Each number is 128 + 24 x the weight over its row's rms, rounded and kept within 0 to 255. Layers, rows and columns count from 0. Numbers have three digits each. The size before them is the row's rms in percent of the matrix's.

# layer 4 MLP down, 512x1344, rms 0.0224, rows 292-511, columns 544-575
099:145117122103150137138174120065169074132140113139126128101144128159108092096114149097119131108115
098:107165097148097067156113131163186153111143143093088097146128117152139105139119146089134089137122
103:125111139116161151128133131155140141145121103142133109138092134089154152147098108115125099122163
096:145132101120127133149166120133125132099123129092172148183158087138145122148144139163137083124140
095:127100129116154132112111121152108096089147096112124152166128149166137146075123118159110097110130
096:115133097166141132163078117153125130133130142120129162137165133092118133132091147140132124153079
100:113129113177107114121113124133093138117113184128155123138105135129145149110146130165137101131124
099:148120127107131141120163094161115144135125074148148165112140138146111119135124126175129175093152
099:118126119140093128135102107088136145153137133145096120132116123122160142113142159139122120139138
113:111116107135128106098149145118114152085160152164179123106105109153142137086194124122118153137189
098:104148081130135122091123071151127186118094137143158162111107132097154121111143140117124160117142
101:135163119153141161132137138130130119090133120139123152114135058139152115101138133106132133136155
102:105127108073131117108119135150114170115144083118130152129133137116152142174099151097123114154133
100:150170148135124086115157110117127183107119099125140141104109157088142103176146120114089114096130
099:126180155110139160122124120152096131143134130129114126098125141125089155161153145128141132090095
100:136130074137137120123096144120105162162137126113152112128144132083137160158134110103186114120089
097:146148092112127135091151153126113143139165091127110141114118119149121128130155161107122082130143
100:132098134117121124133112086093106094085157146089139163071155118100128116133120128136149127109143
100:104158118122123174138118100111180142173094146118115122096072157140109092060132119161109124121154
098:121102160102129131104139154124113132132141104149151133160172146164100153099121128155116165100113
092:104083122124112123134125169170117172109148103120151114153148090169173125140126134133093122162104
099:145172121104137126086144151094119129062157115102142098143114129109107143137134103120144142118075
099:086157104100141095118138140144135121160174127090109135116108144134099114116119105157067129127148
100:096116135085123114129150117127119127124117134102094138143116132115173148073125155124089137137114
101:101137137105112099118149110142075167149148087177106126142153087132139125156120133116118127119095
101:125144134070180142167166147139178205111126118067153179139124077118135094102120149082149126105168
099:087126118125131134164165174143135131122162120117134114088097126138143084109154095128113148177093
099:125154125136126148123101138144117118116147134104113134150115120126128111142146140156174102108107
102:110135095088137151108138111106094135142155132144118110171165138087152122122096108138069153134100
097:071135163140129166132152120098111152093115125127111126141119156176112150130131113090138097136139
097:104102113172131113148123121125162105117099150128141119138117138078148131115109121140147136158112
097:133096103112108114106127132109124134151124132083128119160107132152137113152145114132123120124085
098:106120128133125144088146132156113100135087131095103089110127100125111102127156113145095140127143
101:114139108124102101135113110090130103152155098136153151157081154105103159125148075105141107077141
098:123144149153109135112136151089173099135082128133124118121147091102135105146154203079103115138143
099:089162094091115109156152132144156096139152092129137111119139137151164102165082137123113161151136
101:146134088112092131114135097159127090138154166171154136088102125090100081166114161118071136131133
101:117125146154134099128082139111100164126173138105138127145135127107119135110134130110123075141101
102:118126136088131134107181103121165124158153115078133130115100119143143163159122064139105111103128
098:107130081162173120111130128112112127112117127120097118128141130134093153109134096152124154130122
099:101077107127065118147168125131090111096136118155065133123144144125117132111082075129147131167106
101:131144138152132147103121090146147110134115135135080129116162132160120143153137155120128106130171
093:070128148166139140119157077093096171118096118142133144148119175129131150133173129178157143120190
096:199125154159115097109125146117129124174152150125149104135093097094116119085126132138129145099107
101:109163083167145169139176092123074105122081123123096147088128099122133097139148106104121107109161
098:125150198143107130155156111177181164155090136162102162094142123139118084170103149118132105133122
103:123110137154129123135129130115134118112148125141134158146123106116126092131143108087131109093147
097:148134096139106134123094093094127152110141100113163104155121134124128186127112154146115157080130
097:125136138164138139138115078111153115108106156130178150109145129122139179121126146120132139116185
100:134133114161089111159125151110115152170118128128115110112095123152135129142130141135158142090088
101:115089104161134134129146145099188107171136106111090132168118152122141152116099136117117131159096
096:069139119156096145142148138110149103155118112129139129134101139099142138111120152174119128149162
100:134126072149149103160137124064129088156109168091141117162137158100189128184105134155130142115085
096:145072094104121114127135133120109136149093145121151192116119151085126133137095126143172136142131
097:128121117155088098145142140114154115100130123151145090153127151140116087177109163160096145095141
102:134175153135128146156094108123117087154150146133135160112141134124155105119121134137124101112136
098:132133105122146136129112119146145116162121129160156102158103127106112147084145115151144149109160
099:128078131086097161155129109071098167127121163124144108100156150099081113109132109129181136144132
096:133176173147146130139073111131116104124138167109125093127122140165113177148122163185092129114116
097:169146117120124076113128143139135120113097135123121101135128148161118131122123098122099130108159
094:123100084133160126165157143114152158126131162093145119135121130113100146123136143145162170167129
101:103098149122121112123156124121099101067138132108127148174108091112098107120078127142107170083104
101:138133138089110090141145144166162121117175110102117148117082143169155136132178133115147089102150
099:113147168098090105105115127100134068157107109141122142146124110133185142146135136109137148151131
096:140149150128103130104123157166124101126066141129123068120142121134119107111128136136120118089159
094:109106141116142148143130096156124108140114138146142102126138145124118144118139108142108110123111
097:128137150110085147165167110106130098133145127107160128134124080111166168101141132124161118115141
096:157177140101152172144115099104117150173099132107094133166114159138147110164130112115103122158078
100:146146162158142116155106176147103144176128147145171132148119151155152118133115137142099152154147
098:118134118088091100103142158133142109119121142107133131150139129159100120095168123135152129161142
106:136111108119135137080139094112083120096136107135157124102168132113116138140114113088117136109138
099:108121174113146117083141122135127132072148141083105172116153158159164133099142155112151120127171
097:136093148129128060150151125139125120090121140116104140132111091085089152102150157131084136112128
097:091102084127140118144120133165125162134139090128181136109132147149119122125129100165195169138137
104:124124106115130107116089136125101116144118124100104132102126130158148157133154167115166154102143
098:097066172087134129110113127056175134121143123125108123153129153173148084123127147115162125165092
101:083122114131145125110139126113134102190114163128137167096135133165161154117106162169127113130133
099:194151139128123115123094175139122096136101146099126103145116149090141139124092172110128117139093
105:158111115127127141106168132125087144134132169158160109138135156136169140114086136108196128152173
102:067146125102097138097147122138177102087126107087114138128137147117111112113068113074124109127134
094:101127154167100128105145114164107169091144146126146109132138093174113122112095131136154143138092
092:125128135156139115178140137143164147123126139113160090138105119141129104095075138124143126095162
099:105118108091120133127139124115117106158129120164173175128090134147124152113154127122123088108122
102:169099121168126121103140179097129132143141167131158177144141140120159108139110087118131164128180
103:140177105150095081122090123111120119113135144128126140149145111103112135110148133125128171094170
101:165141113133124133110137134103187130083100098169134129108100100138097120166114107141155109112143
094:097151147144177134148145120134132094152159120123092107117097143095125139157147143135122156109112
098:138132107126140127126143123136134144063158122191121136123092169084112107166078137173127115087116
100:167149116126126153154143086110105113140164112074108093070140112140140102102089143105139157113150
100:144163125150123117167174116080132142085119166207118135163115155126160156137175119135130116131095
098:111141150130121138145134126138128192161118130120115176116128097136121150112185093154140132114134
101:170141104122114148167132137118150107104118106081097108133120103137133129124135127161062159124108
097:155169159152150168144129117144148125094134142113124117137154103128084129149142143117130133104148
102:107100132118144120142121119096147147083130090138068173127136185059118101116137128128149139109126
103:102144137137134168119069130143137128096087139124095088161095135131116118146114128122112122131091
095:132078154120128122120139191121094094125118146118114116131111172127130136161109107115134180108098
097:102080142128152106075114142149118120122127134112084131134141154156105135129138127143148096110096
100:155154098137113152070078084148118108198142129131156121181145116104106118110138120086129099128096
100:122149157104162102106091138103139087145166139132100147123121131176127088129173156171116105148113
095:144112133142112171105152140081144183068114137110112105137148144117191107128121136150102128140140
099:149140122114138167082107125116108108155140123131132125134155112114129114193139143128163112114146
100:142121069142136143116124112134175151201171141131136128121101146123111086127098117131138125125094
100:080094131162118120110092119114094094124161136097119114184147140136088115073129117079171153146097
098:128128120116127145127114121123150101150108156120139125128128117082108123144155087098161076091147
095:132145079145095119151128134125083154141137106155141121148105155127154102146162152171146132130108
099:133120105104113150115101131114136138146118123116108110160101136135136096184164131145097138113118
096:125104137104136140122159132139113106127145105153149124099178115114156122154147114129156122129164
098:152153146130140097142126152137083131139104104095168164106163135098135120129176078123153147135079
097:115103116116160092112146148119127138084093112146141187112100123106142154132132104128198162125120
099:116159083144157147136107129130077144125143130145095080127111166114108143128107167101139111118139
102:147080113134108100113070099141135131167129132118117108187120122117122134142121071143098150099167
100:149108108129147088113118123094122113140135147115153150147121160115109140102121116093154167116165
105:162113143157106115120137148132132177127129100147099113135147134131097122088112153116115161141139
099:091138125128138158128210072130129137116098096137141166153120138090141086121110148138132119156144
094:107097164117137155139159116123135096125107122135113118124149107119081102148110117143116124116119
099:131106137142133158125173147110143124139119108143135165085119109103198122172115108125112106155157
099:075160118115108125102145110112155109150137087129113106160142096162122137150122135148172147122124
102:103099148153151125146126127156123145133142147151111141104103153135110100130114159117173137110110
100:119124105131124141100164144135159147121073090147147136123094137186135147152146103121113119107089
096:133109127156140116167151139089147118123128161145136149140112156121137132136114104128102161176160
098:136128178077158107093145113173152131123104117142151142144146138158121132160131126147135120080146
098:102140157145145146174097134148185106160149106095150149153148081144140140109175106161112114150158
098:065124129096123116180131138096142128146113072119095080156103147133182101154135093152146150135141
097:135118098139115111132155120145107107115139148134165153156127127120160116138120147157090107152081
100:127105123129130093110134109167131172116159129116161125103113122124136121129180136110138151088138
100:151080141111128175149091168118108162132154141117098150096140134112127177128097135082168107127126
101:126150111148120145131129136139134127183080151155117146158108113088113088170122130148091131130098
100:141124145156144095129122100126153056171120158156107133108155126112144151175141149100137150068132
097:141135110162129119085093147168146101160128170152153115116130077118124101106124121084126151156107
096:102124129128154096148136158143126091095107143111105093133106083109163153111115116136145105095116
099:117096183116152118129146146150121156085100108161108124153111100123118118121151101093123138138118
097:134165170124105098150126147099117106104144095080134120125121120100092127123140153123110152145109
104:094137121141165126145100078185145130108098084136164116103140150168092098106134104114119096150131
102:094128122130153119113166118121092137081088118114126167104118139144131103097143110137140096136152
096:096153117136107129132114138129131108094154060167113072094116122133147111170157112139172114125091
097:119113164133131105117122134119139140147116108140139122111160153103132129105114156134108169158119
096:173104113105138151107159153154137189100144087134111120141115142130118084154134140108122150150151
098:144080121156150168121174176183118130116117148129092152119163128144137067142109125154100172120135
097:134147127070087174104142098123110163121144138119130122149137167133075166073080071126149134123116
099:117137150099159142118128150100160122141151107123157135098155138094134105090122122094135104169133
097:119141144128091119147080118125124142135136122108119170150113140089136165114126146114186145079158
099:123112148134136088109158131123150132159100153129081146128133117130097135158123148144164129103147
103:133098145137110101119100118126137112087154130117163118115106137124143119113149121151106101150129
096:117102137136138094118120112161138109097125109158128113126100146169132110102103137123078121189100
102:152178118108100148120122127135152149159133111125164093167112131140146126108132157115150116126156
097:096151126134117121084113086099126105116152146099144131133138104110131122108137104129088114121112
100:124094175157124107148153139137132145119115131077112113108117135121137143144142108135150125139152
099:134147143114098118098111116167136131151122118144113118115158108149125157167110127159150140135148
101:157075140153127087088101106074147125099143117110123116122115139135148124166076163085123109094076
097:137142084151119106141143088137079146113126156142110107135139138136129119159110115127136175115133
099:157121129156093131115150113135136116118185167101148109118127143157114097109081088165134154097087
101:118153151133153144139117108126124143163126131126147157109107141134129140155173133136135166089163
104:138170105133113111080119186146122104120145117137126132140108117112172143107141120149149098133133
101:117086121131116130137117098116101084177134120115122168124153084119130106135165137104137072090135
101:117094108113066139138133094143149096104168135137138161158174114142150113148146178125107112139133
097:128168121127138129142130177146173081104129141110087142094120138144099161099097128123117093118107
097:113120179102155131100135138121168098126194092117150118139114179146151143146118120121143166109059
099:108123095128134131125141100104118132148129145118167118092130144109126124130130169100107097092123
099:103158124150100115121113120146141143062130088132122126074149121146135144142131120129132104105111
101:118124168127137157123131142091163150157149139104135134138108128049134103133111137134111111087160
100:156120133140114129173125123156118130111136111132131119104157096114116141124109162132123108141174
104:134086140119104121108114112093127135148065140136148152171108156119127145064160118131135130097142
098:153174122123144154156131151120094163147143109126152137139131115087123158106119132148122079130101
101:075134083114143104116143143124150110118114136115111124147143108101146137106133104126131109127116
104:129146112113131186166113117100104162140133145130176150145120083099118109114105102125103147106150
102:108101133149136132099140138107146101101126110123136128136129161140108183105140160105096114152098
101:125133130138117113107138155087133157122121146146152101153145131133145155142159098150108076120183
095:177122129083130156096118149158143134114168142125102095095100165098070138133096144123107143129131
098:167134138124109149109123084145102119142138077111101109071107150102098150179083134146137170152117
098:163099102147110129139180138121120148133132129168118105134152112100155142117148095132132145154134
097:115138135108116137171132142124087167115073102133098113126133137111114148169123148099159075091091
103:144143102124107133136143143129105144110117185115140117113135143147160105126173145105155150159146
102:121158120137089146131121103128125085124081122128149104164135155144100159158159136132143165127197
099:156121137093138099146151097142153133102070110133134145147132115089114094112142148102137130151113
101:166169138117113132124112111125100118116138089174146144103134161149182175188142118157150112147164
097:123163139154138125141111144158190127075115128122128171123140120110171154115151131157092142172125
099:077126129158118143141174121101146133088134162157153131128086160144150120128186139123120169096101
098:106156151116181149148123082107128109161106135111133118139111118111112124138122132125115124143115
103:114096107106126128154125119147124154086160128139165081134170178154090103126131122140156150100131
100:147139113105158101109154117198119145172105144120115072150146056134157124142072178145129142131105
104:124145135150137098135104132121144083167099091149126134126130166071149105122086135109140102120104
096:129135153131096130116121144113136167141153153131135125127098149133123103124107091091182077122150
102:151145150126137135129144174099100107171167131094136130158127131154154107143091092117113145171142
098:157180114168116129134121176126142115133122113102093104067092139133148135124095140115131139186143
095:085133105149156142141136174137125093118093103153137160147155127132111123099146122123092111135116
099:133162103152104122173149141101114089130126135179133116131108103123129147152149123168113125120119
097:153122126138157137171154130125117064107172158154137178112134105124126136128113143122089136145145
101:122106176115124153112159122122144090117149110173129164111153116159075134095104113143154160137099
106:154125171133084153134163093120121154106130155142156141120126161133104137150094161101104127118162
101:113136138094123158139133086117141151145130102126135070123162144131129166131107118139138169142137
097:164126110211155199152144194109140115129098138150082107099114091118141157132121072118129142105146
101:139149111097116160146129112113087090132165119086124091111149102077145154100104108091138128151135
100:145104125130154149113138123082113102092131155107104111091152146140122130115115127133136145193079
100:122109150122119123120155146153158091116118155058132095137117155139138097070127123128136148138170
101:097138165129160153135122079137118098127112120153097132182145109117121151104130116135116121132101
098:135136137157157114135150116107156121135104109171100116111132150136104105141119126150110119125069
099:118125113138100147136141094095118162139134131135109125108157141121139131140146133087113097150110
101:144141152144143155123130124119153160110148153165121098175112161170149181089127106142097166104135
102:113164108091135126110127098080144102134090130127172131132108097114108131124116141127078104083139
096:111096094135136128155136112149138105145121084117116162150157133139145128140083121130113098127134
098:107140121138138144116124096144110130143143112183121102133120137131098110125117145138128155088180
100:118180148119153143141160153144127135097142119128119128077098096153118158093101099175099119096109
099:183120110121158144108095149150145146128165047143111121124162116152131170123127119108152160122126
102:138128125133125154133151121128153145075180119115158155148161127116110101101110123123121110126157
100:124134174146128123156117100133136124120121173140134113108134109145105098113122150162101124122099
102:151140101124093141130174182124129102107145163115164109129113141107147139132155133128145160164138
101:130129126155130116140115135144137120131161116109133110126139149140088094115126139147151136121114
100:154105103121161104158074157141142116146072137120146138114114137148129125134136116156128105139126
097:103118107127156077101138108166087131152150108134171123141144134127125124078148126141087129155192
101:103111111123178138081103088148151105106120124095167107124141127144106124121166105151173132128131
096:152126149118124115140109120130114128160106111167146126152105160168109143123078118123126170099119
100:150155120133188114155120129132106107149112155104151088133124148129167179118106102087126113100149
100:143153129181160102103135101178144105150107152150107083149087125145074147097135095134137168101135
099:157119163139102162141154129095129104158147172121122124134130106115142153094153127107122121123117
101:142150134100138088152123143136081186156156147146109110094111080118100107104103123069136109154143
101:118159087100081135133155100119118132165132127095151110168074121129122199142160111151116143124148
094:148145094133134103111097096134114103134155176127097135136143161138147132131146101108104147158126
096:128161142143086127132136131124138138139131117159140153124132134080147136090110128172127151104142
099:111123187128127167135157115120136121117128164116137119149095097133161109154179120108112121087098
101:138168163159110104144149122101119123105094145092128092130127098137158177123131128148158114124143